config.toml
num_hidden_layers = 10
hidden_size = 96
num_attention_heads = 3
num_key_value_heads = 3
head_dim = 32
intermediate_size = 384
vocab_size = 8192
hidden_act = "gelu"
norm = "layernorm"
norm_place = "pre"
norm_eps = 1e-05
positions = "learned"
qk_norm = false
attn_scale = 0.177
bias = "none"
tie_word_embeddings = true
parallel_block = false
init = "normal"
init_std_qkv = 0.051
init_std_o = 0.0114
init_std_up = 0.051
init_std_down = 0.0114
optimizer = "soap_variant"
learning_rate = 0.00381
beta1 = 0.95
beta2 = 0.95
weight_decay = 0.048
lr_head = 0.00652
warmup_steps = 200
schedule = "wsd"
decay_fraction = 0.348
decay_shape = "sqrt"
final_lr_fraction = 0.05
batch_tokens = [8192, 16384, 24576]
max_seq_len = 512
doc_mask = false
train_tokens = 93960000
max_steps = 6495
dataset = "wikipedia_en"
Each number is 128 + 24 x the weight over its row's rms, rounded and kept within 0 to 255. Layers, rows and columns count from 0. Numbers have three digits each. The size before them is the row's rms in percent of the matrix's.

# layer 6 MLP down (transposed), 384x96, rms 0.186, rows 363-383, columns 0-95
093:157102123112121104111158117107166113112114131119092104108151142114147145148111107140155119130154121168148127135093123114157150137172107123143134099153146180110132090131180108103136126134073040112153138162139148103140136155152109148130107118122151113114088111143129155087147118124103153153
103:100111145141122121151110137089098108122122136122080126166135133141127125146123122138105125111121147150117132149147103154106099165147115184139110173082162111161168131136151114187113132146119126081113170138117168115089144123155119126144082125153095112111117135141148143088125100097161172107
111:151111154117079110156116196104150135139158177106128099126110143136129155120147125154113106107105119127157119127133115131189169132076118148154114171143158117144084122126170150146124152163081073145142150147146104130125147121125135135127136170134127098139114098132116136133111144133089125102
107:143140129092143116082151111111125124122149148109103100114073143131085121169112171120094134129140161132110135141123101083096118149163177110105140117130113086169125109094163125158115147142131095110119137176122094086129105106132185131116150111161113110131109137143107113142132128087097131139
101:115160102104155114126129147137109132127148116146138131125130127123116152112140100098146124131143129122130142142103146102117143102144090168165140146141153191135130122107166165137136118160130092158097059120115141120121144090159147187122152062113155151092117158134120129081157122117155166127
086:136141166106142184139124116121138138177099136140092140110096119133092145123136146147149139134128106143119118161106085114182123126116113095108141120151088120152086099144155091118126128099124111157137146148145160096124124125093134123152152131130157151103145152180151166104133120073114180157
099:084105144153118138068119139150134131143110134141122076095103127113120155140100164130159104084163091133097106129153172106158124130130137118131096154112121092136195127126119122071108103095139118116132136120122156135096116110116087076132168123133131150129128116121097133142133126143088141163
103:119170114123112126104093093173116126147102108120090134115131123165141107116122148143147162132183127145094097101114121147118107113133127137118110121106106168175106112083107112136126176109066099147121111107104134121107110072131110103116124124095097125137107147113168119124109126150079092103
114:146151088124139078135128152154154121147114121115122153129159119114116122088146093085130140102136129129145111148140101106192120085144127125119163150128157114142126075127115113134157122105119093171101105134170169118133139095074152161128149102110143155116122148144160159130127092124085100137
115:121085120096165169124124108103091144127139152132134143138141182161142151120170152130107137125115137138144131130128151121099061095116149098115120138112138141092137120090121107113161175126158091133097100103121138164191168135106111102109127137109121133146107099171145123146133120156152130160
103:113117139165117152132116139168137110112132148179149115132159092134136106103107136155138126100158112113095118140134132170112120144180138099109136171131110123130178139145117099160135102045117151148143121138107160160145098129106152161133151092161133103097137119122125103117112115132106176093
095:154138096118153119132156107099126127143147156113091143161147173156145133150126109155152085115097100130110080149168088099180099119133145125137170109103146107109144117139119129098108116110103153160127125141156113107090135116145165119120122120109120095151085118113105124129129187132102115182
113:143133144102128116110163127108120082139132129103080125143124124129166147154136109139106128145122148173168170086137109106098118135073161115110136129148121107120116158129121154132085115152163123131124100063177094112121163120148130118136130106156131162161094121152099127145143096087142125087
114:106173136094135166173104110125139132115154133133129076127112151150127131155141122113127155164100120145102133116118177154131111120126101131107180104128149159143145113145075095126158139156098127111181100130120140099138128139103099085124089109149163123149144117131127128099099070143143113094
103:148141140130119118144129140169110132155094107150120142177099133133138158115122147132114121082146133099101173103105123114167138113108139139136155139137144114090115111125129139129132112087098085150076200120136121116113146110110183113091171110103148148096135148106160144133152172135090139139
106:134115125086141147177113151121105124156173100104137120117158158145134148147169120178130103138161131113106099131110148081120137100136142127096140107135136126126139109116129131133132130112152127181048106133152161101119126109120109123163119098155110135142095122106069133156114108123185142110
070:144105172105112151149134128133123127154067115124120150096144127141158137130122114128125138111125116087151123136198057144115135128098130125134114139134089117102108121129110139172138099095108151155133122093165137135108116177186147157129120096110090115125160114133156147110105090127114131162
080:177119094118132090099120145131112156133114124100166115134109127151138136107082158157108161145101141119145151120092094134056165104161150122142153135108117129127181110174110119144124083154132136153138144146162100114127157118123088109121095169137134124112111159127133094109143163131154134146
103:171110149148092183171120076148112155120145110128138141084153123148128146089149134113197129143103124110110086138093119113138145164124109121104104142140129146151102107131142100094110183131106126109146100115140154156104135115146137097145154142132109167141113095148087130130112135141167135116
091:145096094123096109130136144111150143130121112155105191131099159101112124166167128100113174127112119133108181126125126093101164105140132110122131119159121129100093085150158098101118152115132097147152125120153134143153118145094075122150115128117176140130137133160148111114139127098102191134
095:119172113097101102116104109099106106155134106158136138118155116118109111123112122136138125114173144113100156141146117089148116141135099107128113122111152098167094149118191127139100135125096129140131116158121125150111103139098123156117154133110113149045118102115156128111180164149068148133
# layer 6 MLP up, 384x96, rms 0.182, rows 364-383, columns 0-95
101:162093089117095115152131130139147143118121091123157116143088087166126117168102113155114127170084109153139160158171139098114130091137132135063133140141154101159105125119058142102157126138155141132128110089147156109142102101125107145141130094138145148136136127096105129147131119134118096135
104:140116104115126160168174156118137080089141165123129123121070126157131167141142144126115141129115099127146111152097161110107110147114164168127129120101128147118092140130108088149166164144119109147110131120103150156118132154109144119081144106151177135137115109130132148129059117156139098092
099:146092112165131123134080144119126131123157118105138135127104147132140140145090068121170131115086127097142099149138113138117142132109118142168152168100135090153128123134087133138139149152109115128154097112130105138082101110193060131112082112124140120134114096128140100093131142166137150111
105:103097073129108099144097149149171093123140127096143117090091153126162179092111125171094164147114091136124164165131151155127125091123143120138109144140147143150123144121133090132108116095183159158172115112107120139130114142129119105137124108085137139140164101111123117098151134145131112103
088:107127099145155128069158147128142158092136074122136162137132071110135121101118159129110166148136134104112145096103143127115177161143130131146090123107143124150172112114070141111140144152115114103132131112117140102136148132124152082158138122121138123097132125114090119137121092165134088073
102:129145132145116097182109149165179125121096141114137157104096145128117138106135135083087095113116137132124143142139152161138125131126141148152138140140123126132097139104099123124171093089135107161188104151162113093110121100097128106133089120096123125168151087185133141150102160140099131114
098:141131108150120148145094122153092122134181088145140109122149159117150123106101093144124142187156157096095109112144122129147093139092140141139100113133108160113161111148143115197134142126107139134105135114089151091146144143113087098155062133129142156142153106124136120117094104150124124153
105:190103131166136154117129111125147129103117141152164130159109140192151088066112103148129105118108148132125128129138136110142167128113117132137161133142169139128113152127141118099106124159079122068109104126136134133095134132106096139122151071104138145126122148110152149132097129097117112075
102:129133125152142100095153096101134120110136134120158130107154156134131157122099103122148125163150136139110173125118098118097158154079132139117182122133130133160103152089094125139095124140144102157156122120119133112134093104130105119135091064088146079132092155125164167166140140142098156145
105:152126160140095124116149191136116114112139163113126146112125100112125138117116148073105121148070132145071139182135117121139153163144169106143154138127139156117155136153104100159152103172089112097176137121095146146132142155137104109142106155083131136159103108126120136105120127111112128117
099:151178122113116119114150122102191108158092163134138138111155114123135063133101180118119133146141147135088094111185143109150113150087143118143157108102145115118097109150106124150156138058130124128111143148124143120113125088114105104168138126173126135134142137142099137125145132125110148146
105:133130096155151117164153170108125107088139170099172137123105148117109121123113138136127114081112109078086106179143148134119099135109118122136135162131122082120116139121128121113137103079132132152141143176177128126115137095175129145126084151105111138104139143099148095122144111165098109098
106:114154103137119134107151153150154141113072144132110127143132120182119146117115127088138127069119085143112159119114098161121095183123100120096126134143134095158097142161130130129143101169133111144147100128144119116147114101179122149131147157130125181084112104116166141130152123152112138082
102:113166122114114138114104143134155131135152121149186109101133126120152119136082095090130109118161148098144119171143105142130160100117144120147121119163138141139117135150138105134110105111152148110155101176130151112125151145060117157127144134125167102106162131072112086139094089171158136135
113:097158121169129131145147136134138115093103142121102117125129117138170113063147124129126127137145177122152163113175112122114126133120139153135132147125106146113096173182116102155122117104157127151131121116135122097110112132122102175125104107065109035149128125151136134161133129140146134134
088:112124099125166104108122117111119102120132138112126149141149138138147131094151122108103081122121123170121158113088141093116130131151155118137150096125153114141157090150147130085133166185135143149165114131125132186089106127085115141163116149146151108103142082116105119159085092085130119159
086:168134129136134104124081106084131095096100116151149175129111110122132116126135104100122130091121135101100075154160141131160131140144158103117140141133112133127135137152113114136149101090091205146166146168126129132147115119067122090133125167140134170149147129112100116135113099126094134116
092:116129102110163089081145172113129150130126116127127118141105134123135139129140073133122116103179139095155150108113110141069094131117150089145116130127160078120173124116160187150122089165150147132084112163116124167130114129121146116133105118132162109137141142138159130139102119090103111148
092:130131096170112130130177155118156161099125070147131143113146102108174099113110104138111159147141119099143161164115125136109124061122151115132117107119154121103130113159111115158122107188124148117138110105095130096160096142107121145155124113171148139144109121113188110138118119147104143108
100:109108131166100099130108106124100110136071126105118104119182138100176129121127164144140098127118090126125142124107157173126115119174130132099155119160119115126137129116107123131132108113165157150118119099088097116135071093152111084177123171121115152113123094135155144106123138098140103103